config.yaml
lr: 0.0107
lr_mult_down: 2.0
beta1: 0.95
grad_clip: 0.5
train_tokens: 1179000000
steps: 8996
Each number is 128 + 24 x the weight over the matrix's rms, rounded and kept within 0 to 255. Layers, rows and columns count from 0. Numbers have three digits each.

# o: layer 3 attention output (transposed), 512x256, rms 0.18, rows 366-383,494-511, columns 0-127
# v: layer 3 attention value, 256x256, rms 0.156, rows 239-255, columns 0-127
# up: layer 3 MLP up, 1536x256, rms 0.269, rows 0-25, columns 0-127
# down: layer 3 MLP down (transposed), 1536x256, rms 0.0924, rows 0-25, columns 0-127
o366:092114127146112172105134112090131121111089097131128150131196103093174110134164128138090149088164123133086099144126109114144118118150109120148158106112119117121134148112106151136114154120179155126146117105132157160126144138117078168133155099138121146152137139152082129130136117117109117094122139120116132137125102136124133184140149112095088102084127136109131113121168139119135143122124
o494:135134093105123103138140126146139132138128148113131139123097122154171176122142138114162097136090143097129127111113168165131144117136131123111090168149197126136151068120168069109101156136109106098120126142088105079128115105094143120077137152130120087138125100107177123119126168177122079178112102131117138134162148115101136106137089156134148116148140131125131154149146107119112104160143
v239:107112096105100119095103141104136126120120147139111137076130093108143137170117117110109130126114093116144161131090148130105126147141128103127113102159137142111120146121097137151142132142147096147175127143106107086111123112139128125114135121162128127135152152161109134148114124146125153132173143098142090120147136132118120118129120127120142128140158163126099143108166123127092139128092
o367:153142128121121147123199126146085149147145146176127118121137187127097143079136128118149127159129127110141123148133130172174077113115092107115123126093128137146128125147115130139097133112074123133142124137144117136157175127102160138149154121112148111111113129132157104150146134086154122088122124133145126126141118110152136143138141130115125154088141115111127131113123141109165132141126
o495:104115144142142130118085138114163098125087109106113112140152089146156103175136125142150134093120130129099150089108134133073171161156139160139136144165140121134165137114141100125149129135167128140110171114096164134106080120147087117107097113131165134174165138141125163099110129192092137141111141107101120136095092135118139098106087119165110057148097152141128120140144120146096131097132
v240:133106123133132150139110122139119117126109123143156141145145136173117121147145123123105137115153117127138110124092144128124111159134111110122134121093136092129115102100103126129081119134140212111142153087104152156114116122172148123127170127098126129129133125113098132130160142125177127138154130090125054112122153148092093118107108164106090180097120120091106114134140108138154148125093
o368:132110104124151127107117128136140103159122088121136119088108148087158106121122100143108123169138108139141084116120156158107129098105126146158133099152154151102105156170149113141170110111100100166130147109101098130135162139129130129106147134161138121126128134113147101161093104122137112093148115130134122145127122109134136129144085112139097121128139145144124139122113142096144088143140
o496:136170137178129120124117082057109116059145117145133145183112121124130136140132152146135078065137150125071116125109137095182180125137134121139143126136145133115141150136121118131143094134115127122106135113121124110160112138110113165134069126092151138122175134143121127096148129119128149157068108150132153131111115102143118078120128084144152116146148098126121178089119109137110137195147
v241:116107136134105129133137082117141161110139143133134152153134149109143105164129118124171121112141119132117106129137103121131137146148150111127137125107136146116171128128135077138146145124082140143135119146115123122096126126094116149152140123148091102126136131143093100115083110160153119128154163140142115129128154106142140148108135115144120132105130130133178139134106168121104113139119
o369:125128164131110123128133164109103123092115109136114131128156113143125136088104135126113149127130101135100101138108134102126080154103107117118126145141145126107107141148139156133127131114144110133116122128147144108133126142123172135131108141095158118130130164172127167117143149103114152133132095140141133148135124101135142159143132061126129104101083139131140133081138146115125133146104
o497:140137110113122114097163112147179147166127127149127100131119127127134139143136142118091169101078137118146134124139120126124167115132103107165137117144099123097157142120130137117147072117108115124099135145094151175156170135124115116137131174148127123110139115091112144108151120115120107161147167106113145144116133146130107099127097174127112116176140120151114145149105097153135100111158
v242:119148163147197056137122093096135113097099151143097097146108165133130125136068149144124069141126100147158141122091148102126151138126093147095161139092130116105105081133090129052169102183125095165087182113071091145120146088139071118200117098089133145102135104106128188157099115142137090075092100145177133127131053106099147151104138102125170156129166129106114159091123169127120082145137
o370:122105134134143147159120175121141109167151129118134141121141114100127123116141099103142126115105117111142141137137127129136143139152109135140128125154144122138132103123133098120142123111153141115145113138161135122108112142119120128117130139120134146145140155146128140086138145133154141132160147127125133120127138115119128108148156127118135119100111144100114124111178111146133130139129
o498:139093143111117121192128124092145158171162126115129129158153121128129125151146153119145158125134116106092111113082142133165121151143128121139152150124126147146132131146107127129124127117156097119140136145199136130145118140123129122146087137139134126121138145149186115133139136143100146174117107131087129163128110131133150156160135143141100097145100131128160096099152133105121133166126
v243:143134135126123111103133178104128136114117112125142140149142101076135146130108140091136084123164157111113126124156113145109123098125151106128150107067150087164148119157136150131133135127170134094138159134147112149121084166109117113127102123155121118146103114095128114085096137108158138117157141124160109139134063106131105133135160153135111123166192075106144112123109114171134096123097
o371:090158160144149150133159121120104099126103139116139109149164121116087114186116070128127127147103165161138147127108132151160093150112099167146117146153131154158128123108160090135116092153100108171171176104088210126097092087121092150138124121128087086131122146152091097144133119138141076132060127103136145130141136141152196085127113086083154130098144159174089126149127097123154113155142
o499:101157092141129137109120122172165159177102148108095119135087137101138135114155155086131138146111117150146098143168106089142124141158140122139107139139133082105155123164134143140114104115178090088097094147119064106140183175117148117132090115103120152144131177145151112128099173098129127161144109129127129133148121167100090159168137129145083131174074099163166134127136166134140131100110
v244:147117121154153130130145144109129107119080126152158135127109098139103120145147149093158085127137102126125100110121129139150089194143129126163147137108078104124149106146168109132105133137166102120113092107135110149100115131124133113114146097107124142110091174132122093125159141116107135119144096118141096161131122139091148110111104157072117110124106142095118113097117097121125150148114
o372:110112106121134154106136137121139128113143116117104115133115150134135145070104113169149106131156138168114091139122123112125130127103127138144149103135131117069126110125140126128151136116077081138141151112140183120128125120158085095157114165120124125105127136132113120115129155121136083151167131095151149111109108124142114114135152136167129141145142141145180112157145116071134102095149
o500:123157131135136111158124129113123154091105113103137154128122136102119128192161116115103105136139132090110127133144168126133158079151125168138130127138114128131150135134114136094170108116135176141130111141116087112126103141100113136124123094122153134167162115129171158132108083152141140117094124118116140123134137083133115106106130123143099116115133094136106144104102158157133130125126
v245:179087089138091146114111133144150133177122107120125145174097112146123129105130131090105108126112120186140165110109139151111114083138150080064112129181176149170136141115105126120162121092197143117154144105133165094151156063100104135125142091074122146157093174178144130141137136093144169130095139118119137095149113146134127106125124149114130114106105129134137140155138113105140167130192
o373:116093125113115113142143170139138104100139103073113126105145150132115160119132115113157142127110108075121117148158109105133111100132085168125114133131077112066125135143119117118105135170102122090128157144145104160153141153152148150144124131140125125089153129081089140115120124162135121104165135162143138094099136143134138142089120184137124115102135106134149129118135125149064122149122
o501:080160097138210156148089071132140122131091120099149123120121106141180122135086113107128158155084125150122156156115157146157142116105132134140113144124155184116101136159185106091134106096120178134072111108126120153116145121145095121132130135160123147174105102129136135121118140112099134174144105072125129158098110119124148202135097187123113118190116120115170170143103141136101097173093
v246:059058163102151106146168123194106138115086100131142170117138104118123156123129142118103153115145145133130161126120158128071139083136140142117135150131152096087148190193131129065134122127149126122104179128129126138114155138102125137131138122127129092122122081158109124121136135149105141129159187129192162130122130129110140107062128161151145133165138120106175103127112157103135131119084
o374:118162165101113104141156101104145065156131136174101087111114115085100062156167125080088110125105164178107121107109146139130114148090120133117114122130137145140099152097124113174167096128142143114151104091139117147142066139126106126140102148132117109144095139119132161125122195140143123121098120110091098152155127140123168093142123130091107130107128163148109126115116097178168124120158
o502:146110097151096134151155147104155180116148143168134124144080117123141223062120147156156123178095118121167118156110115126193092129130106122184136094134103133141116066137133151124143166142170125108128135055139168101144110121124132072142125112095120136147106156072121115119167117115132092202152130093162110096135136137144097196178117079103143100115082116134122114117122147162140144115131
v247:119168111148142136121099104095135135120125108160152154126111124113120130151128165085162086109193126168139113135138072113133127107087077115144126103109151083132123070109105160172170096128184213148090177106097117146151115147180177123095195166146101153134121137119191143133092150119158115150154117106112170107144121142121116152126130150143114158128104159128140151162176141121111120083115
o375:145145104113137182095130144142131080174116131127108093136167129129154123120153146135065162161102121102106113103091142170107135133132124147131110134133122106102142155131120115107121136113136097118187114120147169100114137128147093107138132118113140123172156109170065128173126130123102187113144161119118127131123172164108156163125139077110104117099120116137130165121137124110140095087132
o503:111101141141134166103141097116116118121103195108125160137136111123136127107159146164156138111127083155107113136148113131111113085162135126133121118089082153114128162113171138124124130119169103064118110148125115131156117115164135148114098132131133123092109152134114125116126149160156139085107115151149118137133139131111113121107071099123204085133129115137146120120109106098134133109124
v248:139119102170108150140159130095084102175115122132140119093067105149115138126145156138173127117167149110099162132155131086099094145133130133121135090126121125105165141086105130121128124136092095109100176138128145094108135110154125144112086120137149102131143135135150142112096126097156155173083117156066139145159091175121149113138146155117168126162161165139156186129143137119164150145104
o376:163154137129135134125161106113129192075140122137118121127144115133160102111105119090146125139166154141130098158117155139145158125116082108137123122150146132114132150150113104111109161125169093117118082152104119148126118141100127117131130123166130158135150098178089101134134165108148100117106138112159119135121127052114149109149116150135118099158112131140144107133120111121105146114124
o504:132135144155162128077134103111112134100135135132131128117182111119114167123090135160112075114130151167108202098137061117140138164128157115110112118128109105112100151134133137154095116126117114128149146124158129077124127098145159082104173095112120095096085099076138150175166127107139114109178135084118116133162184120142133177120127125119065168091101113105120105083117145107107098080165
v249:152117133141095147130123166096111135136110104150107169108099143116107113124134124116126131113149089154127091143132142121159118099120081130148151114131095169122113106135114152129109165108161080111095103123143116092118145134133111107159107118130163113128116114134107099156135127149122130161126139147173173148148126115128132138140135137105109109122144129133137121110133122142097107129111
o377:135126140111119091151124073150177129139154148137145081191127118122160145087102139157112104112101135089074165114109109141163092136099140145102152151093168134108114131141157121139113106141115140113144129125129175157104138117126117147079139142134146169123070134146132125153095121104126138128118111110108104123131097118145149129137143112108150099110122135126161144133123100138168115151129
o505:122125134160136179117132131147066102127114132112128124077117131134147139157139098117162174151128119114152156101153172114085142089131127138140108129175114088162147113113101119102146139141099109162138111123140141101148107135104141132117131114158093112141189101124110142100157117121139164128097093132149115124142148111097121127101108148159121143137138109145113094144107138139112161134113
v250:164102187163127135107143151103141133186145132112141139110115123114150112110124161103107087122132101116157136145132125131175092165137135137150120117141139167107101090165123129102187157175136134118131113127128092111119104120105141152129099107143109128094116146120128162095170141107109172127125123119179138149136140161137124128142099113127141135126169120133126119141117091151130127125172
o378:107115087154128121125158137139148118104103119126122162156138118115117120113135123134113119116113165159090155149106124111115127168093143158113122119100153091155133096084161116098098143116130101113118126138120139136143130142133116087137163135135100152160088143144130101140102105105118088128127109157102083110139115091110151131154162127106113091136133157097165118121149113138132147148113
o506:138129122143105093109117135109115126106125097113151124117102100115130116160124127151180134096148162109136162098155132165091133100128093143122115146142147142111152165148109156128097116102125173098164150094145135108134108114095153099094149118133145141156174069094155112115126173130147136101149120091099156152140121115149162119094134150131159129115080117156137130145133129120123118100128
v251:138115135154144122110146125160157144086129139132148129112133131123130107153093173091102119144112104127126143141171152118089115128133137127164103105105132094158120123114119139125143120143130152123127163152158171151139132146090174131089152114141132109130150147096175152151140151123148125100106148135100146121068111167117071153121162169114179136131092146144097142122112111108071097120144
o379:105137075084131130107116135109125101157124125108119150149143121167117173091168157179169108144147151126130145136089094117162126084145145107099138150150113127117174076134122108113082135137105101134128118142108153139137127106172100138173128150147123184144105103150114115127145167127141137120097100130118081136131125128137166153181115128150138110122183110130113116145153097114140148116125
o507:093118105174117143119152088156121111113116172129127116088113140070121145135099097110112073129152101136117102107114155128092130143126099152149156126119138154100091182130141132137152109119188108153138134126140118124144141150128102147096129129090142116122107106122104144105112075096148115134182139098148108090177137140127142111115126097083106159125093128163167143161118114186135121121158
v252:084132119118168109158125133174157138120128133081152113142119160148127110170089103100133135153074063100122135132167186135088134078118106168112161151126152077043078141119153119134107118107164158129203128147146142172111123108155095126122102105117138129126143062154157130102174117117104118128100161134100128105068114110156174127065091108091115156165196128059116126105138123130072115119127
o380:131114140127125136155132115122126129137112140141114083125152148129115127131139144146119105135137142148119147105117123157132105158140134100131148117125126155157145129125124140130149128141106132120074135123145153123175095102110099137122119158103144110115107131103140138091117138143142129126122097098147126142142115150117131103130137123122110104108111122137135121111098128114134148188157
o508:126141118145113160125130103147120148135132162150131102114156130111104128128135135110113109128105141135158122107126158177121142137136102109166130129100148132143121139146114132130157128135124132131135132139131130125130113122124147118102102135112124109133120133130111160127124103096162096118132134137132127117154108140146121105135128131119098118123152118149131152130108133123125143167152
v253:068111171171156096107127146162090137176098130124123153079123157093129131124122143109108133136137107149130143154153155149157107118149122156183139127120118054094121124069135107108113143110107116166139136153106100142112178113085107093082109173136088125118103101107132136128160108141125124140155122051104085164136167175086137112072110154145154075142117107099150136141108151154112102117118
o381:125132114107112168177111124144114123157152122098130107154091098141109107119118126107113114141105161131122108081098125151117165118132154130130119130158126152136116141139082162095160128127138116138130118110158101148142075131109152123144122101095120115135151137131097140096149148155143118150102124085100162138139123116126127106151159118113125131174143159128118074101124138131179075090105
o509:126076148127167100097133157147157144084117117066105131103149101110111142128174103131144103097155111138122150125145155161108132101106108105136141090115136126116118112152128107170130149100112131076093109119153130087105151132126166071100135132138149116115116101119161092145107139142141150102147117144158130122119134149149131093155115102124111158078138108120117143122132118135129172089178
v254:131147162100118132125166147136125089165140125115161124127147153073179138117110170071124097157119117087122137131112149124129132161141122138117116143099114114126119162182115110150157101143120151106123160092108098139126097113128111103113165092133151109141085122129106119134118160110144149134156135108126091156139080082156121163116142153118163139115173128119123106138134162117100196103110
o382:087103115106119144104108118158145125152068099101091112116144126129060115133105086156158148132104186109096153110158140133105102128141087173112121121121136114100119139116119120142118105144101124121157133109145147148121123137163152116121153162123157082133152112132147134118099125108160161119120158134108150093160127117178187094138139080138119120130122116134134142143113118134154115104164
o510:173108132115108127112114113089129132121167128153118098106111152148121112161198175151106151133145084152110119127159094149127127127165126088111148120168114142159172102113115186118159108120142101113099139152137126087165088140121113149140090091108153156127180138109137133136139116160109044159093102132128144184123133165082122141136130135098117109171078150129130149088143144101119133121117
v255:116144114132157175171134119181088174089139168084149113120149147139105187090156151120164147096117142131090150154166107129117158113144144131175131136110162105132113209136132073167102098126114089072123150155133157109180136126127110089100104099160098138162164105151106113142169127109096117118117138119114210114174089144065149122096061135148157097123070116100132170160138140100073145154119
o383:137134155140149125136111143108142156121167119160120140126134116150107133093112084109115109152137117138100126138130115138125156109132101141102105109159124133093137103134130159129124139102117149135115074128171070113134147089122142149122101146111125138108138115111127138121110133146132117153118126147132106089118119105150110141133149106119125148112144129172113118133152143106154131163136
o511:140125117090150129155108115124135111105117143105108103119073138107116126108098151138107099150136107157144149127077161116123118138117175107129169126122107152133096142141117118174182185122163161125121142070163182119132099124150120135136150120080151132131099148103123145100113159133142164121137165153123085143107148142130110128134128137131092137116155132128072135109085123114121160211152
up0:153067092084121131131156141126131151141124130172097117135131118133109133103104127115124123119113099086163123129135127163101085095092135154157124123125122150181100181141134136135125116160144149154090154127098129116124117156089147140095165111130130117106136112143159109165112147108114135106156140122074123112061102109131076071141127132133080159106097152128100114147144112155098155097136
down0:116131149144120131096099129133119149119128148117130122163133113140177123128115133213133147081094100135131135120093091117151167094124109111090144120161155080079111155118159107145138136183165136124099150120132110148075144085099133117102108152113100074160104103107093141152114131120147129106127142114111110155144114149080146166125169131092139143179130113141147147134133145121125112157082
up1:121096080141097117130108077144183137109134105104140118150152100134125141126189103121141100109098119082127106147095125154117131154124145152116082137141127097178163122144101148068112136099107118157112134121109132129125147139110133133144122144191141107102146126127091124156155146167115128124135164122103113139108104141134179108146154119115137152115082186107105136146147074136118141110114
down1:063134152148154144173151164154144115139126144118147145125113106100136071110118158132144104119090151105135165111125155148132102114093149141114153131135120118123092165122147111113165114127147126150144180116114155119143185086113113100130083123124134122106109123184100111134124138124131115159108138119150139161119160135106115103132131157114121105134130122109115121167146091117099147143139
up2:134120128139132161162086163119127080176149097147129103120114145136137097141158147146132102141158122149115155166141156121100135103149162152145131104111141156098117158121110128120116122152145100109119076098128133136135102101153129135147162129172136123132127131136122150175113154104113167201078144120133152089120075128134147134148130140110133109164096117112114155131147157084149118101135
down2:085108143123143110106133115098163127139136131180104175123120127130121101098111154090137140144129166139137105088102131157166123136147108159103145163100176145151118163103122099099129138157149117149092148184126102114087132106089091126143105178081125112135115136147176138121142114126187143124150132153138168131127151129127133077107145092128124129127121157123152111106128071157111142135106
up3:103132120102111121144120144131120106126144126105123141133113114138167088128139142145176101126107068080153161139152109135116116106129177119113116174084122107097195117145143124107103124114149122131117134163136139132152140101167131154119109106135123153115112120133116119113133118145149128135096111119123121096095121136132103129117118178137143152055147129131092133145115100113139100161137
down3:160111119129124115140157127136096128165155147107084156159084145129122129136182158157112122136135125153135091093107147187144143084080100143115088096110148127167144104151120178120092150153136117162100161107149120131090146153177129146142131142161112132120138147142140116095089098128133078131130119119132087142145161077053144098171111162188086108117100149120119126167133093075107135101091
up4:116135134093128138185134135160130141140119126103119127157121142129136136112110128148145120100115153176162136124113118135122154117139136106170149140127120153109137127130110111151147097119117065138134135121139110108172139129131111102110139142130114137149123140150125117144144133133120139133149137131109137122100103101156137119164130093116097138127124144162120148111111139140108109098103
down4:128096135131163107106132125124140144106138157115132109113138119126093109120122113141138116098169142088131145142135166141128083146140113143122114134133126113144102107147147129136123149110102170107141095109105109110088164141120103106111111119142112136108124121098134081125130120188129151102092109101145146083153143137112115154109116126136116117136122148106149115161184101119128132105127
up5:127171176121114128084083168118087108162129144102135153145130159139094083142161131095144154119143085138159142170118114158128099152155140152236119119137146104137104159125166078123123142165147150142118138157112136144152155164132132126105145126123130140134125113101079147107113104105108158123104134153092174141120086067135126094144112145140106102160158101122133160105122113119160113160118
down5:203131123100153139125139119126053161104142122119090122122129098114128141188129099124133154117075126144126141144155164083164143152118146162140118165124160157087087117112142106169116110153159124112158099143104119148136149145081137118122161100144135126156118116126099129174140138097161147134127111142114131159136090107124095104114125113131147176152164116135143122136125098133141080145137
up6:140107118127129137139123154117140088160131168131139128118134161137123144102171137136116147108198117123133152145164140135165122119142130141129125129123093120143158128127143151159092125131113086087106175103121117121127148136126157150126178152139130117140154123134105109132126117144135155129152125167125120132094115131103163092146113113153143088136134093135132134126128107151165137129122
down6:107109114115113155073118113161089154104140115144101125136139128155140154172113131124114131140119110119132157153156088128143129162129076145124129131106128156102119140112139121141123151124121140123121129163131138142147121142124143081126108061162129159140142157132101139121123116158139130134129137119150120094155117127161126140124159157130106140128160114151144141128135129128161107136085
up7:131133124118078076146108152148091191166137111116131077158152057153084108132155152092147156115131110156098098157082143112103141157116135114100125161104165164144117084140115172149094117139117083140119130149139127135146081141116084156131140081109104111118127123138125102134128095094120131126149109135100087143131115118140099117118156121114145081155141161191120100106107142103077123117140
down7:110152170150110145175134131124115165113179143123140138104123108154171081140142147133166152150122127152116110145089098112099133087146122139155111103134150144093162158137164126116104157102136148110140133108125102095149157129187133170128130150121176090102112116108152158097146100099167110099060180120106126114160065120147072141132138123147095138114133107195172130163138118117138113123091
up8:123094151142142121151102175146197104169132163115074174137139120113118159132172099109136116111117144166123131132133139128133123176146137076161125157107139102110132142118127085121157126119155072114130088121085106114146159116147126125178105105115124119163132116143134162110106118142111117157157101174131122173127103141128108108121121164113138123149111161155105131161097101107135095116173
down8:112137170127145157104146116132090124158095093137127111117124154136109116146125134176128147130154081138175150131132113158133129125124122176126146096142107159088066125134110107100125125148093151144164177112117107145086128146148149127154144132150145088117145166143177131092106078186149144113123161105115130098122113148148115169150128116106122149146153095165150119102115131171146125080084
up9:141134111086123114135118182147117153120148141164143122114153141114138089175113123157118170116145119110164108116126111103125121124155100115126114125104111120127150122145115137130110140141124179141123108132115108160123112116128157152133146147156138163096170126106129111122143190121136146121119117123110148196136159142146098114127106148177162090141081112166133130104142138140163138142121
down9:137114160138135125097132122087163118125093112105156130105106108137108141117129125112119134115150149109105147154123124093088134120150133157121146128173132110136095109115161140125149085101162105108098123156115133153143168103122142122138142106155086108151118111140149110119095111132120107131113132133151081131119139087105135142176135109095118173092159099128154183132108171133167124088108
up10:125155171148148068096162115127132152107142079126107153093120079155119181106092122102120121112162127175141143121095104161142208131105153074106149132136122065132121127146107163132122122083162156109120152095128101128162065155126146130158175156097111129124154120131126142117111143091118108156098107182112173148165158132112145140149105125096126129110122194105150145132059143140127132109138
down10:133117118118115087131142111202114131098100088101054136085147100151127124133076133149122118085107142129100120132214154145193184154113143082177115133102131145151185131100148140142136104126121166116150164095143162144111127156106156160097132123065143106153114115059144142123104080141116146161102123122127147142124110144117102140127141115135168127094140113124144111115140164129150154091125
up11:128178115175175136133137114133128145149117117129107162110136121125115108128141150122109103118120096119083118066136116088111153144093146126143107140132108135117135088114160138126125118128146129108130137147124144122149131158143131122141123142166121156104123119160117084133133188130104089142097103110100134124094105127153155135140096139106121086131123130106135127150131148117164137128138
down11:125152133128123157105147120107089120113134117085132127155135122089136159114099143157164179117155104090178121117132127130154148082098100158163135146123157114171145162117149150131141155177192153138104122162130093105124160104137144114094127117108115121163178141117170085165143114139153135097093081137058137114172099111121104151153095141148147128136179147083143106108104108118077107136103
up12:104113139133142111151128133118135127142125119142143126114134144125080153113110136116115067123138138104174099080103097113147091138152119142127117149168128141131096091096141161143156148100115094094137104119076098134146143123161106127170138131089156173136105092122122131151099152065106196117131105134093104159146111163136121143133134079104118133100096115156103097157140125114154103143121
down12:154119124157133157143116093064123127126116153157114154133080111101157117161139138135117130110093101146128142100112128173140107151114117113120184118110119143137112145153118112139128120130116124126129115146167149123089135111127162101125119119110129085147170115112110123124129131171191090136140152117169124122147120135117142119113130109116086117161175085097092128124174167116101150121110
up13:118128132121089074121138114154139106109133115158109134122119145144119139121125105113140129106141119126144134114170142135080148118139134120128117151120145119107139152180167102168128167125142163118113114137134107137114130143165135108090114131113130106137114087138150110103134148168142076110128094113135165112145144071132117104125110139116115141127149133166124136096113122130161117111121
down13:122122146167134142146121134146126145147135136110180138110096121166165112162119131103136117110145135129120111151118098120137131105119103140114143086116143133142123110123123133111134137123132174139137127093107154156147162130119103143170155175112115111119132170107132143162134111073126169124126147100121120127139136168128133127121117137119139128170116080113090182137126119115096111148156
up14:119096153108131125144080109091118136120124113107118150152168133125170093142142180144126111180117112183147149113142122117113121118082107106134140134139113096175139174125130147138200132175147144152137132099144136103095076103125145135115101121132132162133170154076148115121150180180105138124115125139151108134147111140169106161127130153143149156061112165142147101122152145104140151119109
down14:123175106133148154107114131082112141136157120143112111108113127170112108141089115166167115178122136110147122119139125075116159137128157117140139101137133148087123086117139109157128135120125072093136132163136106140129149118161136077089143162146130069101096127110135127136097116127119137141118153138152144081132117098128184108136137125117141118125126092139152112139108120174163135106119
up15:110111139123138115131181128159166126117125163134109106124127119114137074140135146140139141139129123094130135143098101159145127170101140152112121100127146136129131093126139092122170089146179099141120123117133121079151142180132130153150119083124158084150146142132137152088163122074110117095097148115130106120097113088142159170143139137092116137138148115121147127131153097122118148129122
down15:114134111131117079096134113104108116141108152144124139130129151173160102111142129098115136118119124156101116097162131089129128092193116116147143151171118158136125166111125111135069164115107120117116106172109132170096138116100104129091124139127146152122086106124150133152111136149122117132188121116096142158142142167122110109143126126171161139109105088094099113125114142104166064094142
up16:112071133146118142111124117133095155175142132152173189150118125148109113097159151131109119117134106105142122123078140123113174092150067124099102142148153138145076093159109112178125148155130127076110107083133141121129100094128152151116159112161105168177135095076149127153120128103145130141166150089140086112120141091099147173096132142120153094086154131148101118139111135117125139177123
down16:119136101168157151111130116101129163118102134137118101111122121108143113161096092151138149136103092139124113087125148099139091137128131128110094105141119133130135105158095098170115115128103137131129114152108124155147127153130124115144131154111107160164143117120133139131092147156128194141153102129172118131100147134143098160120154108100098134139128106132119128130079136134127132076125
up17:172136138123120081106104116137121153133132133112121128150101171148111159119105106124109119124133135159128125095120128156103119140121145159131134131089113189144084152149167095074133145176140133106168126139117113084167152102133132078132138127111115110134129161137089084150100183123091141170126133131116152154153117142150186149113129145131089110132119136082090153155133137147130124153136
down17:129152147137121144081090153090180162103090163115120120156118106142163091081093131059095159107096138133117130155124079127167145137124117135156117140138127130144134145108095114073141128159169135127123154086145177088080125173146124086155120159100131128149108072114136089160132123098127104126102180094114096135152117149128141147119131153136110106127117139126129154115136139086097099142124
up18:140146140110154116131088143162102118104166160135165169125121125143095117119147098124119126141119136131144145092145165104106098136091155119079162141145147118113104132110120136103086119132124104125113144119153157133099097155140092149084152151146118158082131165154115143111089123134117092148120143151125111123155123107137160099120085082129136068146146151148183131141132129143082105118103
down18:096092175162114120118097136132120122148121098097083118122110167111118091096138129091114109131147096145148127116120096132102160107148122131155118128121108147147122112131160154137145110132149144145133070160125111117133103125153131104151105158126115099114123154111161162167168101147132154080143121104136141110118075106125155150158155151155106184139092165110157147150115109110133105099182
up19:084201136146163165159174120153125108117138078177150147155132121131070120144126175153141172145140088106143154141131123124080100151096102101148144076113129144143125105098155097083102145155112138112180147102139127120116116166141120111109102097121137141122106165161157098160144109147160174141152118106121165139120121068108111100065086126146152141121091168100111121117088083147134088171145
down19:130230141123128142133164130124059076129117123122128098116121136058137155121135163152140123152135119120103111149156077101140175120095146120138155083147116188155122135119119152118097108139122119097185178131102139131047129168153085107144120073136139144136129139165101095127104143140105131120135096120156114129176130108147088153098088103140153136111117155099080131086104089142149083085120
up20:105147107146103132123153128128118115132213119096128181112102128106141101133108141129135094163166115150087129121090128137103157158101117105119169138093132150110143127120123091128081112144103146117162146096064117116176152137144176132152143120146097137141129137146139134118120113125096124113111149116180096109161154118104129167137119112109128100140137107127129136160116146125101137111117
down20:146125132155109155146106177127103110139138115098142095120167099115113083093128101128125180147099205109103078122148098075149101141131137138125125132106066100122108103129169123123138086093125148148102099095123139092155097161160112156103148163110154115110121133121053085139152111119104128152155123063143097133135129100134107145089091156170159137109130142128141156157130150108127129158134
up21:141135090103147127161127124127139140113114130131117102124154135141123102096136132139117135170153174119130095091142124174129162106156099121112125093114133135105118123165121110131158131130139124149168154148137118170146141121128109144124136138122130103131125135149090104120112129137137133109170153186156188152105175134147132116106129135127110129147114067117116129147104146160108118091131
down21:089131119100123113101172144137091128129123102119106162137131111129135112138122134172101143091105130168077095088139148119123150115110092120097128111077135146142136177105122137104122125163126180120129123123133151110129100128083110123103159132121166179120117156160132135137118128104112131145119126097123136143155113157096108111169118118139128123150147127126125131115120160133113142192110
up22:141159104131146114138102131118160100165160128147152129114114165137117146174161132127112139097103145134134087134168126111103142148145094137105135151153164184102150146063160146139130145114110096114140108144095142120140168116103172128096112183118161142119132116162143144120129150124138136126123136144140150154135094097119118137102112126134129112129139120174104144123102130130194133137133
down22:109125141141172128113160141121112163127131130110105160150151082150163139161136123123137115107160124163101142103072125136155136128111130158149132104103075096147162102150099103155087117110132095143128180140139146116083133138110134103142120119142099080126121145108146119127134074117171107127134151107113104103134149135139092136194141169137151122115127118092142094153124124110103109126128
up23:149152105126158141144127143151143089106134111088125151120157105121148134137148092095165108100119121115156083142174142096102105146135125114141119153129107112118166156167134143136115138100107107120113155121138137129135132131129112147091137106103102111148134105110150133138141139135118145145143150091157137104126120120113138137139122136051139147166136090121106115118142113154099110116118
down23:116134120171139134118137144090109146132102101141124142154116150157112132114108123113117126138149115128087139132081132191122157131126096145121144137123149105108074091097116094124130110154149153127139102125132145135099130117124117087130123128140129153138121140148106106147097098140176158136156158141110127116120164131140141087133105138160110127116128152127126142120128156109118110097110
up24:152132100145140116121114148151113126112133110102121116112135157161165104110087099086127166138139121136129133110147091107164130130109168122114089142104139125127106128148097100116096112095122155134139120208057147101138192109146122104145140116115105115143120101121113136149101146120110136068142104127150139114149116103091113103147146128117126128100104128122115139127119142117096144074125
down24:102141118166126146073141106123109104180080123098109109173136115074132098151092111102142118128144121192118143113177125103144164178160120088100129119129128146116151124129125163116107208140098169119129113149085140146097130157119121130121160077116124125135119105136090059136126112114135110056095106144104137078097136120187135128115143128127119092150132179116108132133123078117155167149150
up25:133162117148148135105152126122117118122114133097106112105172133117129154146111108134140118144132139118146126126109138145109153147146099128164106129127111132146144170142126118112080077145152128142122130091128133142132131081154148173101153151165102110152131123099112140134101137109126165150127120130153097103133129111136175080096107135155067106091154151130153150131109129178087110113146
down25:156079108145150138100099089135178120112101129155123110099128123082140118132138138122166104133116117108088103129125170121139142134146116112100116108111126117090118135140093157166103126169156115096068116129130084086090147083144126119098155139111137166134126131128153139179144111116148158131128151133146147111148170158132107163142145117123155131143131152129135086135123099137105098107124